Weights of a small GPT-style language model, trained from scratch on English Wikipedia: attention and MLP in parallel, 489M tokens.
Each number is 50 + 10 x the weight over its row's rms, rounded and kept within 0 to 99. Layers, rows and columns count from 0. The size before them is the row's rms in percent of the matrix's.

# layer 9 MLP down, 384x1536, rms 0.179, rows 0-54, columns 1408-1535
099:53 64 29 71 53 44 46 49 42 57 61 34 55 47 53 54 50 43 54 68 36 60 46 60 66 38 58 43 47 48 50 49 52 49 58 52 52 61 66 31 55 46 44 48 55 67 55 41 47 54 52 49 58 56 55 51 58 56 50 55 58 60 66 63 37 56 58 42 54 48 46 59 38 49 30 52 57 59 37 38 59 28 58 35 57 54 64 46 65 57 37 37 48 74 47 54 45 40 53 56 44 52 43 51 58 74 35 43 54 37 47 44 55 32 66 51 45 66 52 46 34 59 59 34 46 52 54 41
102:41 38 40 49 56 37 31 55 59 58 58 49 49 65 43 42 50 47 41 49 27 48 38 42 50 53 52 43 43 47 53 53 44 62 31 54 57 45 66 42 57 44 46 55 40 68 66 58 56 58 64 51 34 37 35 54 42 38 52 57 47 66 39 46 50 66 42 38 49 71 53 49 49 45 38 32 59 39 63 56 50 50 36 58 47 60 32 63 41 50 34 58 51 44 42 20 49 54 49 51 54 39 59 48 66 68 54 66 35 38 48 49 45 62 50 57 57 39 46 54 49 51 48 44 66 43 49 34
100:32 45 27 57 63 54 60 60 34 61 37 63 63 64 50 54 39 56 61 43 67 44 45 55 59 57 42 65 49 54 66 46 41 43 56 41 53 35 23 46 46 37 62 68 48 58 39 52 53 52 37 40 53 56 52 51 50 66 43 54 67 52 51 52 47 58 50 50 43 54 57 41 58 41 72 42 42 61 62 31 61 33 49 41 53 63 40 49 55 36 54 41 36 56 52 44 47 42 56 46 55 59 38 54 34 56 51 51 47 56 49 43 40 50 59 31 43 35 61 59 36 47 57 37 74 38 28 46
098:54 53 54 30 66 61 61 30 50 55 60 57 49 49 39 44 54 70 47 57 32 62 34 52 63 55 50 33 53 31 66 50 66 58 54 37 48 45 51 56 39 43 70 50 51 55 57 54 52 46 42 41 42 47 52 34 36 46 65 53 44 47 37 46 59 45 47 62 50 62 47 49 59 57 54 49 49 50 52 47 72 55 61 49 45 60 54 51 57 43 62 36 40 25 48 48 60 45 53 58 59 59 24 53 46 33 48 44 55 47 55 48 49 39 46 54 49 39 69 37 47 58 28 49 63 54 50 54
100:46 67 49 45 38 43 47 45 55 56 39 54 54 55 56 45 40 46 55 57 54 41 46 21 25 50 49 49 59 54 48 54 35 53 59 53 59 33 31 61 62 53 55 51 47 33 40 58 54 47 66 31 67 43 58 58 61 35 29 55 48 44 48 64 61 31 32 68 47 59 36 45 52 64 49 64 51 42 63 47 48 32 63 34 44 53 42 41 62 55 61 25 63 35 33 30 49 47 43 39 48 47 46 48 49 53 40 20 39 61 49 50 39 51 54 47 44 50 47 43 57 35 61 41 50 40 54 41
097:60 58 50 39 59 29 49 61 69 51 44 41 44 52 63 42 49 47 40 52 53 56 43 42 40 33 41 44 56 46 58 58 53 49 43 52 44 52 33 58 51 48 59 58 59 33 49 45 44 56 54 52 64 56 58 37 48 52 36 53 66 55 53 38 55 60 32 52 49 57 57 49 56 47 47 58 62 47 51 63 47 55 24 48 51 37 49 52 41 31 62 54 64 58 39 57 48 42 45 56 44 39 50 46 66 64 42 55 44 62 39 55 46 48 39 42 50 46 41 66 44 25 52 57 62 33 53 33
100:56 46 57 50 51 59 37 47 56 39 32 60 57 40 50 53 48 38 51 55 46 53 42 47 45 51 59 55 62 63 52 59 36 68 41 40 63 51 55 68 34 54 40 51 54 51 50 37 58 53 54 62 44 52 53 48 57 72 56 31 61 44 65 57 64 31 53 62 44 39 43 43 74 53 58 75 38 43 59 59 58 56 51 45 52 49 39 53 71 56 68 49 63 34 50 31 53 37 49 55 45 46 54 49 37 56 36 42 45 47 57 39 54 68 64 47 64 40 63 47 65 32 66 47 62 56 59 42
099:55 53 42 54 47 31 49 65 50 36 58 36 57 39 45 43 28 45 53 47 44 44 56 45 63 41 71 36 73 45 46 62 50 65 42 50 44 58 54 44 64 48 51 52 41 68 50 34 41 49 49 48 36 34 59 32 63 39 37 62 45 33 50 43 42 64 61 51 61 35 52 55 39 38 60 68 34 42 63 69 56 61 56 43 58 58 68 60 47 47 54 55 45 37 36 40 47 49 54 58 46 43 57 48 49 49 68 49 48 46 41 32 52 60 62 39 40 46 51 68 42 48 43 38 36 39 43 47
099:46 38 84 67 46 62 37 39 54 46 62 58 46 59 61 52 44 50 56 51 36 50 36 49 39 45 53 61 41 50 50 53 50 47 52 43 52 69 75 14 53 43 61 46 47 65 49 46 47 50 50 53 55 49 67 55 59 54 53 53 53 41 56 31 45 49 62 44 37 54 40 47 56 45 39 47 35 51 55 49 63 49 39 61 43 48 42 46 35 50 73 40 43 37 42 60 65 36 69 37 59 54 40 49 40 52 47 61 49 44 43 51 64 51 47 40 39 31 53 47 61 44 64 32 64 49 53 59
101:38 46 47 55 64 49 34 68 60 52 32 51 50 40 41 50 64 72 46 62 41 44 40 37 16 54 58 51 37 49 65 31 46 47 29 54 58 33 40 53 55 53 24 34 61 64 52 31 52 46 42 53 45 53 44 40 58 68 68 50 58 28 46 45 45 65 46 38 51 63 60 41 57 43 49 43 39 52 43 37 63 49 26 45 47 63 43 50 55 49 50 39 41 62 79 56 57 48 50 40 42 43 55 34 34 39 48 41 55 43 55 45 55 47 51 38 51 44 56 52 40 63 23 57 47 52 52 39
103:59 49 30 38 56 34 58 58 43 53 43 56 44 37 44 54 46 45 39 40 50 48 54 44 38 57 55 47 43 45 51 41 30 56 64 64 38 51 57 29 40 53 49 55 45 61 41 44 65 58 54 43 40 46 51 45 52 52 23 33 37 52 49 48 61 41 59 67 50 42 30 45 35 56 52 56 56 55 61 62 58 43 50 43 42 59 43 35 39 48 45 64 48 54 58 42 63 36 39 36 52 43 54 52 38 60 51 39 45 59 67 51 37 47 50 37 40 45 45 43 34 51 42 55 50 41 41 57
101:66 54 41 35 47 44 56 41 48 56 47 39 48 47 36 50 48 47 32 39 53 61 46 43 45 53 56 41 52 44 51 56 58 38 62 48 35 50 42 29 36 67 47 40 49 44 33 28 55 43 52 51 39 51 40 40 39 46 43 61 45 41 64 62 35 59 45 39 50 57 52 40 53 45 53 40 63 65 55 47 50 61 46 46 54 40 35 55 50 47 35 54 56 45 19 42 44 36 48 48 37 52 46 50 54 31 48 41 53 42 47 45 52 48 47 44 48 32 45 53 52 36 48 61 42 49 50 34
101:50 61 52 53 50 37 43 48 61 49 56 49 62 48 59 49 33 53 54 54 69 43 43 44 39 49 38 61 49 51 51 41 44 54 46 43 42 33 41 59 56 61 59 52 46 75 61 45 66 51 48 52 55 41 27 33 39 41 48 36 62 50 54 41 45 35 44 51 64 51 51 43 49 46 39 56 65 55 38 36 46 44 56 52 56 48 50 51 54 44 50 44 49 57 46 49 49 45 56 70 52 52 59 52 59 49 52 54 45 61 50 65 58 29 57 73 55 49 44 58 36 46 41 49 41 59 48 53
101:52 75 48 44 51 53 52 38 40 39 20 26 48 40 62 42 40 46 39 53 35 66 59 36 32 52 53 25 62 37 27 43 30 49 55 39 62 35 30 51 34 57 45 48 27 40 54 49 40 49 66 35 59 49 57 60 48 50 46 60 43 48 42 43 41 35 46 54 49 48 40 45 36 50 48 56 39 63 45 50 47 53 56 50 47 56 54 66 41 49 47 52 50 59 47 63 34 33 48 74 46 68 43 57 40 42 32 72 53 66 77 75 43 68 44 49 58 51 47 49 54 50 53 52 48 39 63 29
097:33 60 44 49 43 45 50 60 47 43 45 48 38 42 57 47 51 44 50 41 50 57 62 54 50 67 53 47 39 52 62 49 56 58 39 59 45 42 59 48 58 65 52 56 49 46 69 46 47 52 47 49 55 61 63 69 50 56 50 37 41 53 54 36 45 39 59 58 49 45 46 48 55 41 40 49 64 50 56 54 44 67 35 45 48 41 56 59 34 52 45 48 58 56 64 59 42 48 43 66 47 40 49 33 67 49 39 49 53 41 47 40 47 33 46 47 38 56 49 58 64 52 61 48 58 37 60 52
096:64 45 46 25 34 49 33 51 55 37 43 44 44 38 62 44 66 35 44 67 54 43 42 60 34 59 45 34 43 58 46 57 39 42 54 57 56 65 47 47 38 57 64 57 42 52 45 34 60 57 53 41 52 27 58 51 72 60 45 45 49 52 73 71 67 56 54 59 71 63 56 46 65 52 49 54 47 50 55 58 55 57 48 45 66 63 64 32 46 66 34 58 39 58 58 59 51 49 67 51 57 77 46 55 54 41 50 58 56 66 40 63 48 60 68 52 47 70 44 64 53 37 53 43 57 48 47 49
101:58 57 68 47 64 46 45 59 59 48 59 34 61 46 51 40 79 39 44 50 48 54 34 69 56 51 38 40 57 53 51 43 50 62 34 36 48 40 38 51 33 67 60 40 45 47 49 45 47 61 50 26 54 62 54 33 36 42 42 41 45 54 62 26 38 36 54 76 39 80 55 46 71 43 71 59 53 47 50 42 57 58 43 55 38 58 42 55 55 50 48 52 56 49 60 29 54 52 47 43 41 42 42 49 57 52 64 27 46 32 40 52 58 43 39 49 48 45 36 54 35 52 49 55 71 55 48 53
094:52 54 59 47 39 50 41 31 40 62 45 50 59 48 63 51 52 55 55 73 37 52 45 54 47 46 50 62 58 52 55 59 47 58 37 43 50 61 48 54 49 62 46 55 51 55 53 56 55 56 59 44 62 52 49 50 38 42 48 37 74 54 62 59 52 46 45 62 63 49 47 64 37 52 60 58 46 60 56 44 53 70 54 36 55 49 50 53 45 51 68 37 60 52 38 67 53 47 52 57 73 67 38 43 37 46 49 53 38 43 58 47 49 47 44 51 55 38 45 42 58 54 47 54 51 52 45 53
099:59 27 39 52 47 59 53 44 36 36 64 40 50 56 35 54 39 33 50 52 62 48 53 44 58 67 54 63 74 60 50 48 49 58 48 43 48 46 46 52 41 59 49 58 58 26 57 56 48 53 38 42 55 47 43 51 32 63 52 41 62 55 41 34 56 60 56 34 60 64 55 70 55 52 63 53 52 62 55 61 50 53 53 49 49 51 46 67 51 58 45 51 38 69 54 57 47 49 57 41 60 48 35 41 42 51 61 53 46 51 53 58 50 55 51 62 52 41 43 44 32 58 59 71 32 31 57 58
101:32 56 47 45 59 41 47 21 49 53 47 52 47 46 44 44 54 49 45 64 61 46 58 42 54 66 40 52 57 46 45 53 64 49 38 41 28 35 39 44 56 42 49 43 57 39 65 40 57 50 62 43 44 56 48 52 32 54 59 61 44 50 55 40 47 69 54 50 38 50 51 29 55 46 46 29 47 74 36 35 46 67 41 47 60 48 43 43 40 41 55 63 39 71 57 45 46 41 45 52 46 57 31 64 46 62 51 56 49 63 68 55 64 46 55 25 51 52 21 56 56 41 45 53 41 42 54 53
107:57 53 56 43 51 43 43 47 55 54 51 56 47 40 46 48 60 54 49 65 43 38 53 51 50 54 70 55 39 50 50 32 35 51 45 41 47 61 53 51 47 55 56 58 59 50 62 49 54 57 39 47 51 59 48 40 58 60 57 49 63 54 37 77 30 41 63 52 54 55 38 48 58 32 60 31 46 39 49 56 61 47 44 50 54 55 57 43 59 44 50 51 46 52 41 56 53 50 56 56 44 43 57 54 32 39 57 60 49 63 58 50 47 41 64 28 41 56 47 64 48 42 55 69 36 54 82 49
095:49 22 64 52 47 33 48 44 70 68 47 72 38 52 55 52 40 43 53 54 52 33 73 73 62 53 70 49 36 53 59 45 54 58 64 40 52 58 35 62 46 38 58 59 51 48 63 39 38 53 62 47 56 52 58 62 33 48 44 74 43 54 29 50 51 62 45 41 63 57 53 44 46 54 50 53 54 46 44 46 41 51 48 51 57 57 36 48 74 63 48 50 57 67 58 44 74 61 70 47 45 54 50 59 38 48 55 51 51 55 45 47 44 35 41 48 41 47 37 51 37 44 37 55 50 63 54 42
098:60 42 71 34 40 50 58 53 61 38 67 66 36 59 53 44 52 58 52 55 49 58 46 58 43 35 53 47 72 39 42 62 49 55 62 48 48 79 43 64 42 59 48 29 40 37 52 33 59 49 38 32 52 34 64 50 49 58 56 62 48 48 65 63 48 34 39 50 46 35 34 39 60 42 41 62 42 37 44 44 51 53 48 44 68 47 38 55 64 35 63 74 45 70 55 23 53 33 48 46 57 54 46 39 46 47 45 50 50 34 45 45 41 40 67 56 40 41 47 31 55 48 49 63 51 60 61 67
098:60 59 50 59 58 61 40 28 52 49 41 61 49 44 63 53 40 51 50 43 34 56 74 64 44 52 60 34 66 46 49 54 55 43 53 54 78 57 29 36 49 49 54 53 54 51 58 50 52 57 66 48 55 61 61 54 35 67 44 43 54 45 55 64 55 41 53 63 70 40 45 41 51 33 53 65 34 40 55 74 33 39 42 56 47 59 53 61 55 50 33 55 56 47 49 58 50 59 29 51 46 31 52 57 46 55 61 45 32 57 66 61 50 57 35 61 43 46 66 48 63 36 44 57 52 55 51 48
100:40 59 54 27 27 62 39 47 62 59 60 51 50 58 49 52 52 50 47 72 50 37 40 65 43 50 52 48 49 47 46 38 58 44 43 54 41 56 60 65 44 52 52 52 36 49 61 61 51 44 56 28 49 45 51 51 36 55 40 43 40 44 54 59 44 46 50 47 35 65 55 41 60 60 49 46 64 40 49 43 40 48 63 56 49 48 45 53 41 57 68 48 30 38 56 50 50 53 51 60 51 69 55 42 58 62 35 45 57 49 57 48 63 41 52 51 70 61 51 49 61 51 43 47 28 45 51 20
102:62 60 43 43 44 60 57 51 66 35 35 48 32 67 56 61 50 43 45 52 51 58 45 50 60 63 70 52 42 50 59 46 55 36 62 43 25 59 46 53 53 46 53 52 51 60 60 58 28 44 62 52 61 52 63 45 45 36 47 44 53 59 49 46 44 44 61 48 68 54 39 39 42 37 39 60 54 45 55 49 35 67 59 63 63 58 44 47 24 53 54 55 34 48 59 37 39 45 56 52 56 35 53 44 42 58 49 51 54 35 32 40 60 44 52 43 52 48 47 56 52 62 51 39 42 43 49 63
102:50 51 52 32 61 37 43 43 60 34 47 44 47 61 44 48 57 57 42 48 61 48 70 64 34 59 50 58 68 59 43 49 52 38 50 54 65 53 42 27 60 44 61 60 48 48 35 60 51 51 59 35 58 56 41 47 52 52 29 46 38 50 46 45 75 73 51 50 48 41 50 48 50 66 49 38 61 49 42 53 52 34 47 58 49 47 50 47 57 43 67 58 51 46 49 45 47 49 37 53 49 52 52 52 67 40 50 41 32 50 53 48 51 48 49 51 46 53 47 62 24 55 70 35 52 46 42 50
094:49 58 58 49 47 73 49 49 58 51 47 44 68 41 43 51 42 58 52 57 41 39 54 48 46 51 42 44 54 47 61 53 55 55 52 45 46 65 36 44 37 61 51 51 50 59 47 44 54 52 48 49 58 44 57 50 50 50 50 46 48 60 25 43 47 49 49 40 47 57 46 40 62 35 54 55 52 34 49 46 66 45 53 64 46 36 43 39 46 46 60 38 31 48 48 45 37 56 57 46 31 55 65 55 49 32 57 67 53 46 46 55 47 38 44 55 46 30 47 63 48 57 63 56 65 63 49 63
095:44 46 59 53 50 49 41 58 66 48 43 47 28 36 43 48 62 50 32 37 68 64 57 54 48 48 50 44 70 55 33 63 51 50 32 58 58 40 42 50 50 47 66 52 40 44 36 50 58 42 40 50 36 49 45 53 62 46 50 47 56 53 63 54 59 53 33 46 35 46 53 51 67 37 42 60 60 56 43 43 63 61 39 44 39 46 65 43 30 30 47 46 51 66 43 58 35 44 65 51 39 51 45 48 55 52 42 53 55 51 54 47 58 62 49 52 64 48 67 62 60 41 40 52 31 66 54 44
099:40 43 43 63 43 43 50 40 47 63 51 46 59 49 73 51 53 52 51 43 56 52 39 47 40 50 54 32 51 42 46 70 59 60 52 54 49 33 50 59 63 53 46 51 35 49 54 45 59 55 42 59 54 38 57 53 53 55 58 42 67 40 58 38 29 56 59 45 49 38 51 63 46 47 55 60 55 54 54 58 61 54 58 53 57 54 48 36 41 45 43 38 48 44 51 72 72 37 52 57 40 52 46 53 64 36 49 63 69 44 52 55 53 52 46 35 64 45 52 42 57 39 45 65 46 42 39 64
099:47 66 54 47 32 33 55 67 45 52 41 59 35 51 34 35 58 42 46 50 40 68 25 32 33 65 36 61 44 44 59 50 52 60 62 53 36 50 56 41 62 52 34 44 47 48 31 37 58 46 70 46 42 51 53 49 27 47 47 52 39 47 54 71 59 38 50 30 58 60 64 44 36 48 43 44 39 47 47 45 75 61 47 60 43 42 48 54 51 54 59 39 65 37 34 55 40 46 36 36 55 51 44 44 63 35 51 29 40 48 37 36 56 48 32 54 43 34 38 49 45 53 56 60 39 51 57 73
101:63 44 51 50 25 60 52 68 43 37 52 36 50 49 68 52 47 53 37 61 59 41 35 45 47 56 69 42 49 40 45 45 52 44 61 66 59 45 46 33 42 70 57 47 50 39 62 41 60 53 40 47 59 47 36 51 50 47 53 49 37 52 44 72 57 44 48 53 46 46 45 46 49 39 32 60 53 47 53 47 54 59 48 51 58 62 44 57 33 63 43 55 24 53 43 33 46 44 62 49 38 53 34 69 43 40 49 55 33 33 34 44 51 39 49 52 43 61 47 51 26 53 48 30 55 61 56 36
098:43 43 49 47 46 34 64 37 60 42 65 48 53 34 50 47 46 52 52 57 63 53 48 59 48 64 53 71 43 25 31 61 38 53 46 46 43 38 43 45 48 58 49 60 34 52 67 35 58 41 58 41 66 36 34 47 43 38 53 39 57 39 47 46 47 28 46 66 46 52 57 53 39 49 51 33 65 43 43 48 46 44 42 34 42 39 47 61 48 40 56 57 52 69 58 42 54 58 47 44 51 53 58 51 37 45 44 37 49 64 50 50 38 46 52 60 34 35 56 60 55 53 56 58 49 51 52 48
102:44 41 49 47 33 47 62 51 42 50 50 27 54 44 55 44 60 37 32 45 55 39 59 57 47 68 57 72 63 34 70 53 42 58 67 71 55 48 52 47 57 52 56 51 45 35 53 59 30 44 40 70 44 34 45 33 56 61 54 51 59 55 51 44 44 44 47 55 43 70 54 53 46 30 49 64 65 39 49 42 64 53 56 54 47 45 47 52 34 35 44 70 43 69 48 68 67 52 60 56 55 61 62 44 50 49 41 38 63 53 42 43 63 48 52 54 65 48 56 51 34 35 49 44 50 48 59 36
105:62 45 53 46 59 41 66 50 69 57 34 47 58 50 38 54 61 38 59 55 70 41 60 44 62 53 54 66 54 43 57 49 39 34 48 48 72 50 59 49 37 56 56 59 57 79 28 60 60 56 60 55 43 76 67 41 50 57 49 28 65 54 74 43 50 52 50 42 68 53 46 63 36 45 62 41 52 54 38 79 44 58 40 47 55 56 56 37 41 56 72 35 52 40 47 55 34 54 58 42 27 47 51 40 44 39 53 36 37 56 34 39 29 49 41 30 44 66 54 42 50 59 50 49 39 59 50 47
101:59 56 50 54 63 35 47 37 41 60 54 67 51 50 47 56 50 44 57 46 55 55 43 49 58 61 25 59 49 52 48 56 50 49 50 43 60 50 25 53 52 77 52 62 20 51 34 50 39 51 53 40 48 37 31 61 62 32 54 60 44 43 71 57 59 50 53 48 75 58 42 45 65 46 45 30 42 52 65 56 60 40 39 45 48 36 57 51 62 60 44 36 54 53 46 50 32 44 51 70 54 56 39 53 57 45 50 52 58 39 58 55 61 61 45 61 50 56 59 47 51 51 52 45 50 61 47 42
096:72 39 35 49 35 60 50 44 60 59 73 51 46 56 52 62 48 42 54 35 42 59 53 41 49 47 77 39 38 35 56 52 67 59 60 73 54 67 56 57 66 47 55 61 49 43 37 68 50 53 51 49 61 51 42 49 51 55 40 52 35 42 60 51 49 63 49 66 54 30 43 50 47 46 56 58 72 69 46 48 48 49 43 51 40 68 71 59 50 50 59 46 63 46 42 56 46 52 59 45 44 50 58 52 42 57 43 39 52 56 51 53 49 55 63 55 24 36 63 52 62 58 53 54 38 54 51 64
101:52 45 42 43 35 49 53 65 59 42 39 43 55 32 53 56 58 52 44 46 39 65 39 52 52 60 53 56 59 66 62 51 55 46 50 41 63 63 34 47 48 49 57 40 56 54 46 35 42 43 62 51 47 64 40 42 56 58 54 44 60 56 73 50 52 46 55 47 42 52 57 41 48 50 49 66 47 47 45 77 48 50 46 51 21 52 40 49 37 40 39 54 39 68 39 43 53 46 50 48 40 67 49 47 38 43 46 57 53 64 39 39 47 37 50 51 47 68 62 61 44 47 65 55 49 59 53 33
099:45 32 54 41 41 78 68 53 36 31 52 36 43 64 54 49 49 62 46 50 47 29 61 51 54 46 53 42 56 46 60 62 22 59 34 57 51 52 44 48 46 61 56 46 60 48 70 50 50 59 58 36 40 64 46 26 59 29 28 57 46 46 42 45 43 50 36 62 58 62 64 61 53 53 47 56 55 40 54 47 66 45 69 53 51 45 36 50 62 38 71 53 41 60 59 39 53 54 53 51 51 64 49 50 52 44 41 65 59 58 69 57 64 55 49 32 50 51 51 56 30 59 39 29 72 50 54 61
096:34 56 59 61 58 37 63 56 33 59 50 69 48 62 45 56 49 61 42 48 44 44 60 44 54 50 55 47 47 47 40 62 64 50 45 58 51 48 58 44 66 55 49 51 53 32 62 36 48 55 55 53 25 59 34 30 51 49 37 44 52 55 37 67 58 53 65 48 42 55 61 50 51 57 57 43 24 60 59 60 38 52 48 54 41 61 66 54 28 55 15 54 48 55 51 67 35 54 53 57 69 60 45 59 50 48 51 49 45 62 51 50 50 43 38 50 71 49 46 54 34 54 62 46 54 63 47 47
100:62 46 46 62 58 40 57 50 60 51 45 57 44 49 53 37 55 52 47 58 61 58 50 51 41 59 62 43 45 56 56 51 48 56 70 43 64 50 41 47 57 38 43 51 57 39 33 42 47 42 55 45 54 42 64 54 49 43 34 66 34 42 63 52 44 67 53 38 39 63 54 43 42 40 54 49 60 46 46 47 50 62 33 37 39 45 53 49 43 55 56 56 63 47 41 40 50 41 58 54 41 62 62 43 78 54 41 62 54 57 44 61 48 41 62 64 61 41 39 50 54 33 53 29 63 49 55 58
098:55 49 41 50 45 54 50 40 44 46 56 46 55 57 51 54 30 46 51 17 47 49 74 61 36 58 59 41 59 74 51 44 78 50 47 24 51 37 72 53 51 69 52 37 36 69 15 65 58 35 50 55 55 56 44 65 57 40 66 60 35 48 40 60 63 45 39 40 50 52 57 51 41 44 41 62 53 49 43 49 44 66 47 43 57 23 42 54 83 43 50 54 39 38 58 53 51 37 53 52 51 57 52 46 47 83 43 46 60 38 40 58 50 49 56 49 55 37 48 42 25 64 39 54 37 42 42 37
101:54 57 46 61 59 31 56 56 51 47 71 70 43 65 60 59 62 58 46 39 65 67 45 55 40 34 46 59 53 50 48 58 52 43 47 52 67 63 62 32 54 55 46 49 44 36 63 62 54 62 46 44 55 49 62 50 44 58 58 57 41 45 37 57 47 32 45 46 47 54 38 44 53 58 45 47 48 58 57 56 57 48 42 55 59 36 41 49 39 69 46 46 46 47 45 46 41 37 48 45 49 65 36 41 41 52 45 74 56 54 51 49 45 52 43 31 61 46 56 50 54 48 34 43 66 46 63 49
103:46 57 32 53 60 41 59 43 57 58 51 47 62 71 52 65 33 59 50 54 53 54 46 46 42 66 37 44 63 60 53 58 40 43 63 48 62 51 48 54 52 52 46 61 48 42 46 49 51 61 49 57 42 56 38 59 44 39 62 26 44 59 40 50 45 46 54 59 52 41 56 51 48 45 45 49 51 66 59 59 46 57 43 59 41 35 44 43 63 33 46 49 33 46 49 18 43 58 38 37 65 42 59 39 43 42 71 71 55 71 47 48 68 50 54 47 52 44 50 52 52 43 62 42 48 44 62 36
099:41 51 50 63 48 37 51 62 42 45 66 63 57 35 55 48 40 38 46 46 68 53 39 51 44 43 57 60 45 57 43 53 50 55 62 60 42 36 50 61 34 38 70 71 50 42 59 47 46 44 55 53 32 35 55 34 53 44 50 47 53 38 39 40 29 49 41 59 38 50 54 46 63 76 47 36 33 46 58 44 45 33 47 36 42 30 43 61 53 30 55 50 42 64 37 56 39 49 50 40 47 43 42 50 49 62 54 48 42 67 46 59 44 59 64 48 56 36 30 56 38 51 45 42 41 60 64 46
098:40 31 37 56 42 38 40 60 64 32 50 50 37 47 48 46 36 59 56 57 54 59 49 58 51 64 51 39 59 45 36 64 63 45 35 68 36 50 65 64 47 42 42 48 51 68 36 54 41 50 44 57 59 48 54 49 47 52 55 57 46 47 45 66 50 63 48 43 55 60 41 34 50 50 38 42 55 52 32 52 52 47 48 42 52 37 49 53 63 40 37 42 41 32 24 40 59 56 42 51 46 58 43 51 45 37 45 40 43 37 61 38 43 37 60 49 53 51 58 47 32 40 55 60 72 47 45 39
103:47 38 51 58 57 67 49 49 57 57 58 48 53 43 42 38 42 67 44 59 61 33 62 59 55 33 44 63 40 56 53 58 42 47 48 18 54 60 52 38 43 35 63 50 35 39 45 43 46 46 43 64 40 31 48 66 49 74 42 47 44 51 36 59 56 78 66 64 62 54 52 44 59 49 45 60 61 53 59 59 62 61 55 51 59 61 40 39 43 46 67 41 67 48 37 39 55 54 46 58 48 78 64 41 60 58 47 61 54 42 60 41 59 56 39 33 59 48 51 61 31 56 47 47 45 50 36 55
099:41 39 51 54 57 50 56 35 49 46 38 48 53 54 44 47 50 56 54 32 48 49 47 44 61 58 54 54 46 49 64 56 49 47 41 56 44 49 30 46 62 52 58 47 53 54 47 42 38 52 61 55 52 53 24 51 24 61 48 56 58 41 47 51 50 34 46 74 42 37 42 57 62 44 39 61 36 35 49 39 57 60 41 61 55 63 49 35 34 50 64 43 47 63 58 51 38 34 60 50 51 38 69 53 51 54 49 44 46 29 69 62 57 37 60 43 43 51 55 44 48 37 52 54 58 35 39 53
102:60 63 41 65 45 57 54 67 48 43 38 53 37 47 47 50 41 42 45 40 60 69 51 33 46 50 54 46 54 64 57 64 46 56 57 56 48 56 32 51 47 45 69 44 51 47 45 47 51 40 54 48 56 66 53 68 49 54 52 47 31 42 51 45 42 42 34 36 57 38 70 43 46 31 47 43 40 64 43 37 51 72 38 49 44 42 49 53 52 67 57 29 33 52 56 54 41 51 37 47 67 47 52 32 36 60 41 59 44 51 48 64 54 43 43 37 44 39 47 57 50 47 52 43 37 38 47 61
098:60 54 42 62 43 65 50 51 44 59 55 57 59 45 42 49 40 69 46 50 39 43 71 37 68 43 38 40 39 44 57 53 33 71 46 53 45 48 50 56 66 37 39 51 38 51 39 49 47 58 40 50 46 37 56 51 60 39 40 37 45 50 62 44 29 73 37 39 45 55 60 59 55 50 61 45 40 51 45 49 41 59 43 56 48 50 44 43 55 60 65 63 33 51 52 57 55 51 56 53 44 45 65 60 40 43 57 49 40 46 65 66 31 55 54 22 33 45 39 59 59 41 49 43 44 29 48 76
098:48 40 47 28 30 44 51 41 60 30 56 53 49 35 48 44 40 55 40 39 48 58 79 53 51 47 43 44 57 49 33 39 45 47 51 50 50 55 61 42 48 47 45 56 60 42 67 42 55 35 57 54 46 39 57 55 55 42 40 45 62 55 50 36 47 52 56 48 76 39 49 38 69 33 52 43 47 32 36 55 50 71 49 49 40 60 51 32 45 47 65 56 42 41 59 50 43 49 63 51 52 60 26 34 38 66 42 60 53 41 57 47 57 54 55 36 46 48 49 73 53 56 57 29 44 50 54 65
098:45 38 49 58 53 58 47 52 42 55 44 40 50 52 39 69 53 47 69 47 50 47 77 49 34 73 68 43 54 45 46 37 65 35 54 62 26 40 62 48 34 45 39 58 56 41 43 41 43 41 48 45 42 43 69 62 58 56 56 48 59 52 33 56 39 30 48 60 61 53 39 49 65 37 42 54 50 71 65 36 68 54 57 69 61 53 48 62 51 45 69 18 37 43 31 47 22 50 53 51 47 31 61 49 46 63 51 50 41 37 57 58 48 43 44 66 43 43 62 62 33 54 56 45 59 41 59 48
100:58 35 36 59 50 40 50 48 63 39 50 41 54 52 40 44 48 48 49 61 39 53 60 56 33 37 37 58 57 61 34 43 33 55 60 52 43 55 44 47 51 48 55 42 53 41 50 53 55 50 63 44 45 41 57 31 38 44 35 58 39 44 46 48 52 47 60 67 58 43 53 45 59 73 48 29 54 42 40 72 52 50 50 51 50 63 41 50 52 52 53 40 57 59 55 58 33 58 58 53 49 51 48 45 47 40 52 43 58 64 71 70 64 35 33 47 46 45 57 49 56 43 59 27 57 42 57 45
099:62 56 43 45 46 52 49 40 55 76 57 49 47 43 52 45 61 37 49 44 54 54 39 55 47 43 59 70 48 27 40 51 68 62 60 68 42 65 49 55 45 43 47 54 59 36 64 54 46 41 51 34 42 21 56 51 43 49 42 41 52 46 36 66 62 35 50 50 32 46 46 43 41 40 58 60 60 59 39 47 44 52 46 59 45 41 69 56 59 49 53 58 42 61 42 46 56 42 61 56 49 50 46 60 39 57 54 49 45 55 45 50 40 49 57 55 45 64 55 37 66 57 46 54 49 44 59 33
098:47 58 47 42 70 48 50 44 36 42 55 62 53 58 52 46 47 49 49 57 37 49 36 56 50 52 53 35 39 75 47 58 38 46 59 58 32 53 35 54 48 47 49 54 55 52 23 32 51 58 43 52 44 47 60 40 50 57 37 52 63 34 53 53 48 57 54 48 55 52 61 47 53 44 54 36 49 32 56 56 45 61 38 62 37 59 44 30 42 51 51 44 35 60 41 58 65 60 44 46 59 55 39 51 48 49 52 51 45 35 37 48 61 47 48 59 43 44 46 44 70 59 40 46 76 39 35 63